{
  "num_hidden_layers": 13,
  "intermediate_size": 2048,
  "positions": "rope",
  "init": "normal",
  "init_std_down": 0.00458,
  "max_steps": 3241
}
Each number is 500 + 25 x the weight over its row's rms, rounded and kept within 0 to 999. Layers, rows and columns count from 0. Numbers have three digits each. The size before them is the row's rms in percent of the matrix's.

# up: layer 4 MLP up, 2048x512, rms 0.0818, rows 1053-1152, columns 64-127
# down: layer 4 MLP down (transposed), 2048x512, rms 0.0766, rows 1053-1152, columns 64-127
up1053 106:478517441528515500452502518509520493475487471486488498504479523456498472475542477508502480468482536486564523487460480486514499472488505501502498496515481524481531477520499503490514510506503521
down1053 103:495504554520512478494478528497541484514524523482510514526492507498508498453488528505500496521489484509506485514520497501523492494488493518475499554495486558494526517508461455485479489470483474
up1054 091:511492472508496490506521450492497505542502546481470546530498487501509502489494500469482505464489485493552489521508494475479476554484481480529510490487519519505535556525531517553473516496504523
down1054 103:451514540511504496505483481502535515445501541532494472550477472494463502489501516523470490499505504520515523509512528536476497497542494499429495503503461529495498506495509531491502530506496491
up1055 104:491488479452538467501512491471470543499515503509501516507520476497505535505501507503530518513470516503469523484480539474482503572503501539513475530545547498519480513467473506496534483536504512
down1055 099:506508470513519471515474549505532468471487486461492497514477555468495485488512471480487507475463495502496467476476509465483508496546490540496500508516494490504503479569488503461474500495511509
up1056 104:525463560528553472509492518487496473518510494482498483481501490472535492515485523498482471493493507489510503540560487542532511469508489483505520459468509487501500475461539481493497481474477518
down1056 095:539504485505447503430524508462514562471520542525509505493522526480484480505534511489535507522506509527528505467515487516497478516474530506490469523505518473534529519501468516490517531492510482
up1057 100:436520501478509474518508486552529496504512496476509516498467474506524557473470489506465499519546497499486485426463485483498456499504465505526495548474481475502471509508514479528544504541465503
down1057 101:503502510508469532525487511502499528528524471489503503471485510515497497508534472467551461491508501500524548538510500505492506483535498494493525460495550500507515501469531447475511508501496503
up1058 097:514508490508514501521498474505502478482514550468487532502457480480477505511527502519535497511480536494478533501527493494487516477537476480439508524452480481543526514562486469498498473544518479
down1058 099:535525510506492494519484504486477488509453485515510473485520513500513470504495535480510481486516475476521445438491518478503484470489491528546503508532510505500486492476507486511522529435466495
up1059 096:490524483487503545498483546494510506484542500524483497500549515507516503485486479507497470487497510550520486501477534493520482457492523453469517480521514492471514524493503517507512511530484533
down1059 102:519519502520475470522506512459495508515492567496528499494488477476448541491493505503515523508461502483500467485520508513494510544531487524491479482486468525533503526527485478452503498475521476
up1060 101:482495511511562527473494512493504481522519519509500514584455518464512500506515517488498484525486504457508480545495513470485512523482524512476515556526475477559513455511518516471519542515506553
down1060 091:511475470560516553548499481490506515444500547503524485466541502507461488533480501445502487507492480492507511504522495486547536512495496502519445446465504555490499475454521456487508499493518522
up1061 101:474473509524541494506493529506482491490507545533497512486521478516502488491454512505502543523515513473540558498477456544520477514496476497506435468535516490568496505511519550482535474510518518
down1061 097:521521459536464474513532442489502492476530493486492476495525538488508513493502481481472499511532495505496459501491500505507483466511527527473512529470497541448519463483516432451487522506510508
up1062 102:502509505498510509470485463537522491504514511484508533513471586498500476486497498533478522499500523520496483505483484442501473494515490484475446502506512517498498476506533473481462518547474566
down1062 106:479501505494456522485524498501508516527508489529504494525506527557474485514537497458489511514480475498509478502475497452466506517498467471487489515515518497468510474455512525483472487546503495
up1063 099:533494515505499573482511488505465477519544486530500467479510497526448577488492513460525520515458504502489472509489537456483493496546470512482541506526487469527499520505484511487479505503518492
down1063 110:462506523496484548467529475525442518523518503461497492539472491510479516508440526465502494519467506534505479555496520490515472517505509481507521440530523435493477536502464478482460529484523497
up1064 113:507512498526516504492510502518511552503527482510473517569469491482469484489551490485528504498513513502484470464533477499483462455507499486479515532525482506536502482505510502534502516472511482
down1064 113:481503519537478535452507481529497452483477495532476515492488480520502505490547520476522495501506523493453523482493447493476499524482513505497551525513495474560487519485518524537503437521497509
up1065 102:497495515477517510486511493482456494501520512521500515487530480485456483471545513476535506492464460531497469489541481544445461461485519517467492508514516520527564494518494485526474514491484471
down1065 105:534522499469466451536497479504515508532525426527520475536488497483531485523512501504473485448490506482497480481510578533484524467500492471507433535497497486462478502504510488541484528470487490
up1066 096:534483451468522502510477533516473468547530552514442568507474474522473513472470517496512518517520515488507503537466432521498478506509540524510492488536508464509509446504509487495533516503505478
down1066 101:511480517530561497456500463518502522444508477477482495552527496480508467501485488508504510507506501486512495498512525473458483471479504491461462479487463490499506541506493551494489482502541480
up1067 094:496496530513473498447504517515521450498524514457495514493545495507463484505426539522534560486547483541489511489515528482534524531529521481533508511516504499488524495455469464515493529533482483
down1067 098:498512527510492463506488521520486503494489469490485448517462478537502489500528506481506485500465544520535490498487482474478471481500498502464481486557511480514482526507516532478509440498514453
up1068 099:500447509488471490530530452531489471513529517492503494539502504469477503503476461509486528495486538483524510548522502505520504518525530507542494528525500497521496503481510516457521506489516498
down1068 104:473484517492511527485506585502510504491539524526497465495503497495474506469554494507492511526506495543514499539495451461477540504526536487488510481560462529501508482509498503488475495537507482
up1069 105:489482478478475503510500478507503552519482545468561501470550500484491497477488511518502471499505515491476523504481492505480508471537483491496521489517496508451481502487491492481469496534461516
down1069 099:474487497512501493477464509484500504456472507512472476503508504472507511515529526452487517474496504504504513515495498503513521497506521492491499466499460487526532475512501481494526542522502499
up1070 102:477506474471495511506481470495507484502525484502478493485503530491476484520492450510450462510496503501538490508526486472494478493523462509528511511503472488463504499493530529507482538514519489
down1070 104:513502471504540505465497548490503498471542490463554513514530502495470505525508500516471526505544486485530516461548548485532502542499512525502503505496524513493535547513514524540511500504534469
up1071 093:525531457505445497483453537507499437543511516488497497498508537498478527535565502504488476465473502518499492471496532498501527485482471435525507474495448509499482505528513523516520478494494521
down1071 101:508507485509500448465568524471450485522524477499539497479466473516508512515513490493535522503497460439475572486504515507476503516490488494504488479473515490493532518480504510491495478517505482
up1072 100:573482509511489491548505518489498486534496506420494527481514487490514485504477478456521549525479468492499483486508477499449475528498460438532493527498553483542522495543503485509503479479525515
down1072 100:536489455488486542497558518523475526538519491493467501506522531502492492495512501493504500545512466499537489476481451538513571491501490413487501529494551509503477496487509457474511559491469489
up1073 109:510486511494491494509514477471434490553542482473530491507526505495490541459492472551515526503467543519525502439493518517499486529509495517503484521495478530452504477506517485486507503540504474
down1073 098:550493448487501495522480516527504518464450533544485431480489506473472488528521522487490479525476485498465533517508507521503517516485500526499539502469553476479491493534506546556488514428500509
up1074 093:522480502492486504502453546474525511486580472497463540475523469508522479480538460484512525491520531508535501499501531492505544534513513535488505491549539510511510508537484533454488491472539470
down1074 107:514455514486492497512519489432488521492523533551517481449497502470480510521504488498498500502532502478544486493481448557509494509475499488503496496507506521498496519528474506466540476520495488
up1075 104:498492484514545533453493505531542471535486513488505456485514493506514490531479511524506486476493515480467511508479472486493473456475454535511477495489463524517483483440513494483528518528508518
down1075 102:531479489498502523470548496483467491479498548482505528518486512506493471490480485463511517492500476505512465473521505449558515555513488449459508516461510458526514567548475494551458474480506499
up1076 097:533516489519493459506503514524504542459506494476498527489513525529492526527485513485493510495512493512487514530481506453482526560538539489503534494451470508511506513477407508516500512486495485
down1076 097:482484511504509535453493477509548544513508518497487490506497502463470493503499444449463483515508483478519477462521514482530510480505509484507502427514472513483505473516482497512491500484508515
up1077 098:512456464534493499482547445525470519497509515532478534551465488497518484552479520505505447496506476478522507488471486535517463527514522496501507458489461551475483498501486493513503519521482471
down1077 099:460492512500534486507463539524472515496437518484518446504491477532510513478509492489513517493512504491511526468508507477493526481491478522493510534497501496538498538573492494473523490520500501
up1078 097:485523480468491478523473463477489508498508510485487484492510520456482566438504479499503522515481512494516468478483510480510508530472540496487507477467465523530480545472497464498464491472516485
down1078 097:520531510539541541494530519523505487492507460505515496499474475517516495496472509497441503528489491540479522485442508508486502457496465486486480477568560476447490479531446529526482460509521493
up1079 100:500517508520511575472480485521491504528508518501464528485485499516532524493500509501521493516493527501478496521477477553518525474527530502484445493529503504493479560534488525481515501502516451
down1079 103:567468516522492460487513548524484471493521533502516516520509498425488492513459498485495485505502494484460513491452520499526514507472499477478533480464441529507512486496510523479505453522513493
up1080 099:490484431486507498479518528530489460500512478537475511521497505488460526457520537514438497508497526538502506451512490477492509493494493535494519526452515486554496484462499532531502466509510515
down1080 103:483536539470498509521495519469463524478495519548535473533439495510515485507511510472506498536465509493516506497524497480464499508484507497504568521464511469534479542522489468489569541521501474
up1081 100:498542518483540484476515515498496499473513475457504482531488545519505519456477511522489501505533510474465491509500493488506489506507481472536471522495518488536484520452512497487561491471507487
down1081 111:477481487489472553519482533511494510546483484476517472515479521469519499487512524492549442518513513482463503468474515489532529497475502439486492512541460514477470501516499494463465500512513516
up1082 097:496524525464493492515506524522444514476502511524505505480511490525465508508534474548522487492492505483467490512516466497474514463542463525498468496514500544506490487494514482477478501508519502
down1082 099:500463503538478544492431481449518489499504472491511469520481485498456493516469502465449486453482458513550494492549523481485492508495492488491488495492496474495476507501490526525497519505501502
up1083 095:485494464548515484525491509469557474532502477518537468476466503543495469531511524513465473498507509482463541493488513526519524465515476479516510510529495478485510509467457502520478456460486492
down1083 095:484524499500475471471512497518508514523493524498492517495509512461504530488458479466549545476550505536522481531522517483509482510495526525466461488469502515525493478522518499522535507532513515
up1084 091:511445512489497481503493519465504512470539512469537562478512486479511483505467516531511505580497504462432501523505474533532482531477541513526498513471467536481496523497515505517493535513524477
down1084 092:475567485470553518501477503528451466516472504499527554470503512501480516536514459525529463498462510487560506492505494502492520479426492471453523479489529475531538487529501538451474506454512525
up1085 099:505459523487514520500516491550481555479502484530499486496492486505481512494483503525427487497468465464496478469505502529539485431497522504509501480497484473471470523495482481519516473500523511
down1085 091:510519481517493521521504548464469522529512523515482517478520487485492471495516494501548486495470507518515528505485525516447450542497499483483512492516504490478535455455559508461501542519486508
up1086 100:503497490491507486569491508499471511473444443501495535494485470509529478537500518523500543495473467517506493503496543498502527456538485497512510509495520503486495512496475499546483442499511485
down1086 096:469509520482501532484518486556530553516524563478523475513506569463493498483489511483526436497517494513484510523494472510480497517482504509501504481524521529491538500495512519480511550520526523
up1087 095:515497516484516485466509536525463520532487461546530497484510525510538486472487518488509487518429534519476478523491526463464483520487493533540525541507526488506489488513543478512506514478476492
down1087 101:498476478503473547501499492455504477438501546501511476499517478475487486494488470503512486465502542483504462529532512518520522507536502507484516482444497498484515489518509474504498513492485490
up1088 096:478498471508531510516526496533509517506504512489517529481491491519501535527481487472515507511507531514420489537460515490487494501505497554513508519502475471503462495485507525551457483525547515
down1088 088:511499493491462507532502532467470542494521545458497514534477504484472460495477521477466477500504502533497518488504506486507496506496490456474518452534517511499548524490501500471514500510494492
up1089 101:479445479494490528475537514506509507511483462519494449490505538483508549490496444551501511537526494518468467519513528507507484470497522519490482480478536467533505509525473528512522451498468499
down1089 101:501495523492497518495496494519506499517506456509522477475537492430473488462561490472510497490476497492483521499494460482479459487523479450484516519506493512467500486520501514545503489497496499
up1090 096:487484523497464485465503484523475495495533512524551482516529502466503468504459529515504491508516521499494510472465507506495457503549504488500477503524531472515498509533460534492486515483506481
down1090 095:545503465497512527499541508473502515516483485477486527514488526555445506523503498518488504507489485497496516530505488459467539487493508552483502506439486476520505480496488490504490483541479487
up1091 109:473479518485522499500506543526476510497545514510517510574488523510487482463499487448517503522489512484511459478506549523548509499481476529536461519567497493435540542521461520454502517519496528
down1091 108:499487493536494456543497473504476507475462515523499479456457528478479475500453504475515514500522491475494522507487489472467547481495492476501483454487476511483489481492515512480522489510502504
up1092 095:473532508481514454436488466451485529489499513497519521515511517512522522479473521480535475501464500474536506491560522495494494514520483491492523511521453490532504551490488475523466439495515452
down1092 098:513478480482508529518509513487483516530516482570478474500494502470489498510518514495473481491560480508493461530535487416470494528513551513453494519518483513463502480509466513496480476486510501
up1093 096:542496459501520475498524544551528521485489460511535531557520479466482527481475478471537485491495516551507504520467507517494498522463490523508516527479435496484476481469489519491501502523512498
down1093 099:475497545508465531479467519522536488550471513502486506518492533548506485498508498533518515527470449469495460473507487507487434480481451453477475532480533541485497496514551493533524494481437517
up1094 103:481512476469517513465474476472508503486493499560495498535513518497546501493517499535516532476497538505512504550484473485412532534451500490551515496443457509520494494464455491487535476500475529
down1094 100:477508565520458532480504505523509473503523483492484486507482476502538508483527476518501471500473443502451482499439528499489508459553525536474508481497550494473511476543497504480491522515478474
up1095 088:546504494472478442509534494487501523489519507547490479557483483486495506520496520469507461494499503510502505502520489549466546495450475500517492494481542481517507480477527483466496500448512518
down1095 095:536470526485536531477523484506513497480499492499510468455476536507562469494507505546513491490513551482485524502474502493483518501510512520452496490509498502489511503499488552436505484475520500
up1096 108:455482487482488507472499498499452509495514546468520504525516489507453544524485466521543477463479475475490441482501522509527485526473525540499487528457531532526469483530474494479499511492535505
down1096 094:534567467493479516568521500492486500507493488481511496466508548471487485485445530496509533512499504522496525490543502485512511504492492523552521482530520485501496472494513526532496482520508500
up1097 106:498519518491486516486510514529550501496519502464524491513476495507491486471537475528489457524528491482460495459513489481528516533526510508512475526489463498500480428526480479503508501548454551
down1097 106:552489486522464501449509544535519506541450514501505507537483533464485527477480516515472522527442468511548528539545513481505502520523503499502497512517521483476508478500478481502495505473520517
up1098 093:502487520520485475534500451540506502532537492548481496504497538506480486537518522546456530504482518480476542492528465503494482508482484490497508476510482506519494507514485506503478469516520504
down1098 091:480547474485568534486487515507522496500462507483485481498492489477514488503526442512526503465476566511541532491478534535545441496478555466484502468549504515463501491504442495533480541543521457
up1099 099:522514498452460506496473517514508509510498447480481544506540508509479535467473492553477531473507529529487486459456483488476497509521494473480470516527538486540551489465513526533529479507505505
down1099 100:528522509501490538532464477471525489512522546493487480515474471511503475475537521475534486505473486487511485501485538528525496495438487531498530494482491492507467542535498491511549493472544475
up1100 096:499490489512513522552530507499495517463493488510504498516480548445484515512539516495499503504509483471489497490525503488409499518567510495468516526529476459481507502514491531487493517492480563
down1100 104:478524524496500551466470473535509475497492509500491449483479494484500525453507494512502483531501547492491476516499514445471530504519522512476460553472491454493482512526505483513510501524496476
up1101 099:494451466503492474503503478525487475499502561441483497526540503524495462522482499519523511496529500463467495495497557528494488494451476499491473515499492531508492486473516522481480468446498494
down1101 100:500475483507527453516506453509498565467486521539507489555463532505492505482505518522469498504515483524527463487478537480488483485528560555501537498516495484545474509467505510504521480483489462
up1102 103:516526469537519482508485466484501536491495510491532481507487541515511546505456500516500476473500488480507539497491512504507470470520464468482501529521523482551505506507494508482508498486500493
down1102 104:488485524493471494491495507471498508499552469456495506482476486536510511510508522532530528509515552486516476507445495484489509503517490563465524496484503439452479464503499475452507483507454528
up1103 089:522542470504535525505487528512498556485499501483505468506444495507538503497475496509548505502494457491495521515514527468496512517514494456529496486479498515534468480427504537506529470510480471
down1103 096:480506507504485481466516489471508487533493499510463500464506516503489488485535481522453529486500526499511473489464510463454484516483507514505539509553487464528528501525492495460462497505503484
up1104 106:480497518538469524517552478523526523475509491500481511511489538488462535504551463512524504496539533499511506579503495504517497482508515523484512520490515496501489507481504490520559513473502467
down1104 111:503491496539510538488537489463496524498515489485487463500518541493500505481493496479482515491494503493528533531465504527465495508533505463481476501516504518515511510475491534465511460525539490
up1105 101:489546458507517477521532464527528516471495472543518495485483508438460517478425485500497482509514535513480522510518470487469508473517521490497490531508475509457504491494487500480486501447523510
down1105 103:493457511450509465493516512483490513546481501514504536524450494527517523498542505494502513466475530462450513494489523511481534521515505527521537520507513508530514494462506494566482514504488458
up1106 097:494512478453447502457481517492513487511500523528517514555502495530513494524511498493480483495478481495496502509489505516530464511520490506557497548533524466494488536472498474502490483518483502
down1106 108:496487524483521487528487546528449495497526469495533491562496440546492489524503508528497480507471517546482503473443497499497509546478508487472479472497505511483433508505486505466531481483504507
up1107 098:433452483447497522520480522499504492479468454505491539521491523468476500507499475462499539438498503532488507505506525478510513487521470507530493503517494504493547463495512502542486463529496553
down1107 095:565492540509504503524499486469489489547513515494518468500561506517489503498442487529515488537545469493506537485516487532509470529516497501481472530486502527497474531488482492461490493482520513
up1108 100:468462506488501418483496520517527506522479485547500512470470486475504529533500476499444537479468493475515464502519517527498513505492470473551503477540458500543500491502488541510558504505539529
down1108 106:490496494500502527504515524507496478511479469477506480531551538549499516482494492520491498485517496487481533509473462522501508496524474464460479477429503510482522530482529499489481501500496494
up1109 101:488502452545485501476458475466545475509460518485566496497519507520524552448468524475533482491509518528500535525509588483453514504491485507511521554516457540522551452506523526538446493468539541
down1109 102:478467502473500494483521515507464510535534489495478514434510536477539518513499527499496490525488460488495508509497451484550495508552496479487491516504486485475482513495508480534515490517519531
up1110 103:450503502539480498469486512541503513528540527480490533489533535459480539483516489501462513528505532486523486448504495537518504532511470509509467503516499505477539494474506502474537492531462524
down1110 105:489484490521475519519488531511443544523495514535482528471538512457508540510506512481476517545515551490511469489566519517483496529567516510520453474451479511484500481473463488505474480528540490
up1111 096:476466465490495474473567522478476473504554504475528492520515490505528518485497487474528480453525511503502457534472494491505497470470505500495532523487521479511539473442507504531496514506522436
down1111 104:513544506480484476530473522511529487520480492532484453521503492461489447472510522506496496481523503511465496493487481497493531534452489517492501508524503522482476492504515534500480494508438478
up1112 100:502506521511477445529482493492527500482523491502492512490462541524473500481524500477484523555493534473511511485512526524510453499491486520533540503503484510497546542508490486497532485491492463
down1112 093:475468487492485539484529481490459507514469514537500523536527484460527508512527535497507497463517477519500505510526487468520541521525491516473481473462511497473508456492476481492448498503493521
up1113 097:475511523544516506478482506539455455489463486492477506539513490483495502484515510474516479485502497551542485487493490496527524509522521501498499513512455526506472484482478494475427457552500488
down1113 099:490514505510520486482508522488523508466527534468530472481488504503528481505425528499499527506490471505470470530455479462501489494489493488539463470504470481517517501526515509492523484506532509
up1114 100:516503501514450493496532530480497457488497470498484518502476450523546464542484523526476471510477500507509486521482505519478486514444478483500477481489509485504446507503482514517486526477496480
down1114 099:493551495488562558520460506510493522486470532530544438485541526493504543531537484497532511479492533473459516491517472493536517524501512478481525477489501523516551491510504489476479467512511493
up1115 097:460526465522504467487517506514505502528526533465521508509480466502474541488522489506490492498497535476478534448527501525439516504530506511487439463494497486504527478504572481542538488550535502
down1115 100:504528504494529492523500488492517472506494506484509514505543505495447483503483529467516501496517488560455526510502501525548512554488441480546534479501493503504505496526529505609524522526526485
up1116 111:521531515538487465515468546535497514484495490540487497502514525507533466515517520511503428494548504541512506537486486491567489515478538508490524492530472493510509544500524506549496518521526478
down1116 099:463493522480479505463508485477490519534531470511478507519482513520495509503467557495475495494486523480474515455507534486489432512465497499479466535497521494505494488490470510472502502458495524
up1117 113:512510487524505505477522458527486481545466510467501448546470456491549513527521471552510515512522464510568492467506524521508459502515483517507476506466530481507506497467457465512498508486495491
down1117 121:482473491553486550483505501531522490505491508508475496485448495509490439493505476533501501492490480527519516499473462527493508472503484543488564477485508465504504487453492450510501484524460549
up1118 093:491480514485534505483503479563470517455535491461493477482542484551461525506537500458497486495487499436511497497500521494535514478492444489495519532513511452477521482498539482468489454511499462
down1118 108:493519524501429499522448458483503457510540513503453509506510463538527500522500542489530485540490533482497485455476500458502499507536514476514524504522495458494485519487453497489517538525482487
up1119 099:501506511504496500501544520464434489482489490521463495502540484499487483497512484493503491513498481488509519509488498481498492504463550529496482571495449446478473538455501505500525505446508477
down1119 096:511511515500491528489516523519518462540445473466522521462502535529499504487518437508498520538525524524481465490520482486545476495522513475498516476497562546512489453550535483480479489509509535
up1120 106:482481486530532480529506478485509492533482483511476497486468540482535507450529498408496460481497478517499470504503530487509435565519497489538470546506449441550484523516514483492445496494501517
down1120 104:503526498443420529489521508507489552478483501487509499477503505495554501514472516509509537549523507546501536485485507503503527486469514511483509469501505505467491556474441458492514492552475460
up1121 101:523510516508489532495508480496539477498482440486541508544458535525517476481512521476547504521514508508498484477486458530491462517521496526508523520495525511523471520458475504495539471490522457
down1121 097:526529463512521474498502488495524499456507514479525458536493484484507522477529495517484498491470474495491523497486506486468507528507536501475512504510512551486513506501489450495447503490501491
up1122 098:494521476490501474496568543547465495511521550487508535487475526522539519514471528483500482476505495476455507473478472505509508512504474469496502487504528470476526499501522504479499495520517470
down1122 098:476500505537485456532478500501490473503499491528505506504469502505520495470504525521506483532452480518511497516499481528499523496493498511519494506502472496517495489417529511495544529520523516
up1123 095:497481441544480484524534449452521480564524500476514512511458534483533530455514528535502521465533519468501522493505504503441514478528533495480465474539513497481502491511484486498520493493517471
down1123 100:429496516501505474525543508459509492502498549480491523489457511477462475497530502535547420489479473502497472498516469523461486530499505453481509503475513482528483457483490497494521496522561498
up1124 096:506519473493529464506516474508462444494561516498507496467475482446497474498490476526530476503544533498499516549498534506491468519523484471507520507532484534494492566458512499485460533508503503
down1124 098:475541543480490529509474539477508454518511487505525509459502492490543504510504513497490509493482538529487521498529488546492498510463493499503521475497488496492547477503473467500526509515462465
up1125 101:516503470509473497487470469518527531536488474484524496540479502504477511487495468460487494488517537488471495543515501438532470532496494480504460512484548483500512521467546456566497516504501500
down1125 093:497471488500471469478480509500524499510511470492509464486493466497500477501501496506473474491505499510512543506483449555457496475465484485488519461504499475498490526464539527495468497499524483
up1126 100:503504493504468492481505484508544530488501511538549501496502487483530454518533467493495480467507519468501504468457529541519486502481504500482481515527525522456519502518502517526517512457483472
down1126 112:482497519523505500480526496520510519503478490488525505483519509499509492488533481497525435505491515554485482478480522541470501533454498502496551491499509480487505482457516503465493489467464509
up1127 105:517532491467505476465534479511518543530494499448503520515467520454491491526480484494483500534511466501519487454517500493480478485510490473510503473455511486464496481501499494487485481486481504
down1127 106:517534477450470479484473512491496464423482482527472474500491480463477494486439437479512447483546502552503493470479513503465511497475458473460482511508484501473500527476502497506506499491510509
up1128 102:516517468461517491481518470504497495498500482542518519495472530523496477500540501479507521507457468523485440489493515509492481493543513492488517514525521524517537494524477478486493476465489525
down1128 092:456514505536489480510493512470463501505496504473492492485517478479479508494486489503484477494540529491524584488482496494502524526473497495515461485479497480507459511476540505521483519529479515
up1129 110:498539482538498503515497479538506491517522522538559530469478532498523518526530497502474516544488493465463496471482502445542512512504467478491493500531455513472504498444514488511463468480493540
down1129 086:490488527447526498510526466489459530491555470462479534477485511471472450504522470502489509491517497502526511519559509505500549478450518477503520486484519470528501504448494523476491516512510501
up1130 097:449460542510502527531533480516492484468457476528455520517504512502463504538494486467525452507466494483501526477517484471499508523518493531497499473500514511475491481503517478515487476504483472
down1130 098:528509475528495472478491453459481481528486498499572531473500459506514469488459512483473521478533517540481456520492486496534513463504441515498452497506504509521497505507462525515546497477521512
up1131 103:455519525466476510506502500508499500536472484520563526450453500502491524536517510508490469518476508542490491482514501504502534475525472537454507497510518510480491499464458517537471483476494521
down1131 099:532506490525507528492496487539537517471504465469486492496550527468542498500443477502473541502475526490500550512512496477503531535518481527470522475485521505487546538511487496495514517504531503
up1132 084:495516501526513497465466504483490479517523483517456519503502536469508464495524492486510515456492480479520492486454532523456495485525485527506500488462472490496498510536535480541486464464449477
down1132 094:508494480506495470506524488503485496501534534483558479461494527531458515537548526472479452532505498469503525504498472499528491523509510484507504538582544544481491480488513463469485528453525500
up1133 091:491481516494471517520515473506486544528504464494493505506481503513491494498530498505504530510514528532470477499503487497515533501501509526481487484481515510508479511496510482485538437504501505
down1133 101:532491501547480484465496474504470462484539480503523489432491499509501476449519516489513489470483499502500505504506543528452495479495468474484506510461482507460481499485544461530506480530508529
up1134 103:497465501521515530519503482529544422466476557535490499502464498510521510502521543469494543489493509507493461501494505472482511527526481502497510491527490520524527515484492506491500533505519555
down1134 099:457516460489485465473479462478478565506530496503569476483483445489472517485453512527486461507459492487503516533514495503479510508506484504502474475492462515476479470513478524536509478480501493
up1135 100:506460483515513483500485486502488457506493523522518490505510481500506522511506528473511524503525451551510477525491488531512487540483464510513497528506534501530491551522500516545519433551492521
down1135 095:530525530445497479535513488498470484496519530507513502510495467511516508470476518531478490505490497498507501481434463506491503485470500537504538535450507518525513517470505504511479493474489534
up1136 095:478495481492489512488489481454502516492467500461493493505459518484527497495477515540527505468531511476501459486488464508418483474538497515515459485463518468486505524504480509548476467515490521
down1136 103:515499485488483507496460509567507505479472496479486503499508505524440432514500505509505479527490496565527499514502491547496460511489550500485511496518496492466482510487470511497471527507468502
up1137 098:486530506444548511497503489466463479505499499440487485532480505532494533491473520527509499477498538468505494501473484525477519486524522518443514479507470544482491490505489477471455495467473518
down1137 092:519501495483469490508456498527518508499506508565511500518546541481510545488478484497454503513511445502491502472490509469483484548500509516503511485506478454517515510507506516452524499540530474
up1138 096:511503517509523530528487510473505506518535463486508514510555508518476470502509496523495492446480470524495489528479469461548489516503520529531490496499521505470563483526461493501464467521532537
down1138 091:489544467486452463472499495499498519466480530449476499495483468482512530547519497462502489501496511489512505516486546551467496548500471458466518439470497506507468505442513463522534494528452478
up1139 100:505471477520484515536495483512519486494515523509526541478456515501496463529480543474487498482490490526503508485534526509494507585500503503512534559494452525531499497536554492517454515516452499
down1139 096:516537490470471499519494516475488521506505512494485468548532496499521511491518476504503469494533507498492507515464490484495485455540487472476487461495483500481503524522485504469483509529541517
up1140 099:473482497507499510536488542481514554527494494513480469506461495551511503499486482516520506512479538506470515504521492523555516542550507473461496536572471511527521437502495483471469468489482452
down1140 100:491487518467509518512499548520465491457492500475512514509504491490480493511482502491517489485506514449516499497484541542497467462489458512525484524464463482526437502444500536516506497497502550
up1141 100:484463486542493505459508474501487496506505486472453508496499486504480543525481485471484559470475484496469502488476525513540478494481507530481491508516477531489475473443512521502487458484533506
down1141 098:449484575536503511485537483535499506512476487534459499465473503507497506529510527496468473489478476514540519519515514497536463476516510482527508476483508506496518488441497496522491508507525556
up1142 105:525520494481500466495513513500481535514501517559512523540491490484533572513453470504512553517512473488500499474486478481430514486481523483497503502468513514500463451510474498491485508505513509
down1142 100:460450480488500489506466481531525508489495475494476493467482537493475503519450519464487520504438490516490500490495511526487512504492434470507500478512485481452537508462501493466524461545540470
up1143 098:530511473503508486530508502490493513491505489484494479461547469518505522546453496488474502498481526512505514507526518497455509514508517480496525512500519510520511494530521527526530553540497485
down1143 106:486513496470535524493518507454506513466540454490491506544522476535553471513515492500500521469508513479512466524528514522478490501536448492520454445521478508476473503523504487535501505536452515
up1144 104:509534478532414498479512540492470454538462571524474501530514504491551506487499458534494493510527531515494490524513522486492478501493493471529482499517494494507492462507489496524524541481483495
down1144 100:518491502493506524503517457524505515494533474560539458480519510532438502501517511512493513507491537512497479481485484521459529492483504496471481505522524511473503524500457508466518439487503465
up1145 108:530505493493484493445488515515536524481552501511492449530485475552517497532549535522506471490472496530493509482500479518491524501542542536523521488523489531539487498497537542507490468485513497
down1145 106:528507506520525490535489488502507525441483520530512551514508483484542479467469473480558469510492461484483523484506522502500501519517462518486477511502462523510513517507499511479514505474489524
up1146 103:484475480503466517480504502528487496441523529481502512526574483532475479480482549438462524497552532553462510494504513509487504548485548495498485494495488499506481482530509516483464503546490540
down1146 101:501515498536493490565492505485499521545470485500502488486507483482587537496557483520536492488486472492531524470525515478511504408546474501499476485477556444472495489462510491487506496501509538
up1147 090:469531490491510503492499523530472508489487516498469491480506490513442532406472476495555501510457531504534493504497525480499486535513468475476476459509478494503510547499495498515541488520469532
down1147 096:496480466456477506500448536476499524519497509488497519510537525507503459588485525512452514504492479482482516490499508477529515486503510545559496496544461458512504490478475451483459489545466526
up1148 096:524511472529499570500497514518498497470495517507468487498502480480511509507514481470499482494504493441481524520472511489492468481490512491512518506488506499506497450519494516491513512492521522
down1148 098:495481510524517513520497550489476480472516513491545497530514503503561505496489442488522489539507510495519476479476480536516483511521542561477501522486495501495506536499509524515482495496557547
up1149 092:510492465494483502514464489536486541499471498471552524471569498504514520543506512541515548513467475526497494504462489493506511498487527531508487507466522505477493496499511510516486504495463490
down1149 099:511526496478495491553519494501530535513479478501437503519522484528474520489501477474484508543475451508507468478444539466558498492490483527527471515487525486452504484533482504509476504444482467
up1150 109:489524480524527520510479527511505514462504511472482505524501529489504501449504399475448513501516501513484525464476473499520476512464482534528501487498494519535524529491481472498527509504547508
down1150 112:517463444511505488489500496528511453448472511530494523562495485503463525511493542484505545503504478502511450490511507496560503527476493528476505517476501467516503539539513501492511501527503507
up1151 105:493474494530509474515472539586464507567549519507523520468475487476508541505536484513507537479522503438470540494509494497540473492519469488508465478496505470520469515514535473485526446487492500
down1151 101:441457506498484472491476469505522503522523471530509519510507458497488491499495472516482458482516493476530506506506468487495568521497496457517482499533503492462474521484524525495498493517526504
up1152 095:466546480503509483479511484459532481496511501501512513482500491533519483521472485514467494486511491519497500480468524486573521524503460492467482484457543474485480523502476490466480518477462518
down1152 089:509483532492523496493492528548486502514490504494485508531521508486490520517544524454486509473491515473503493526504482515462486510500543498501535498505493535486552461492521524555537449536554440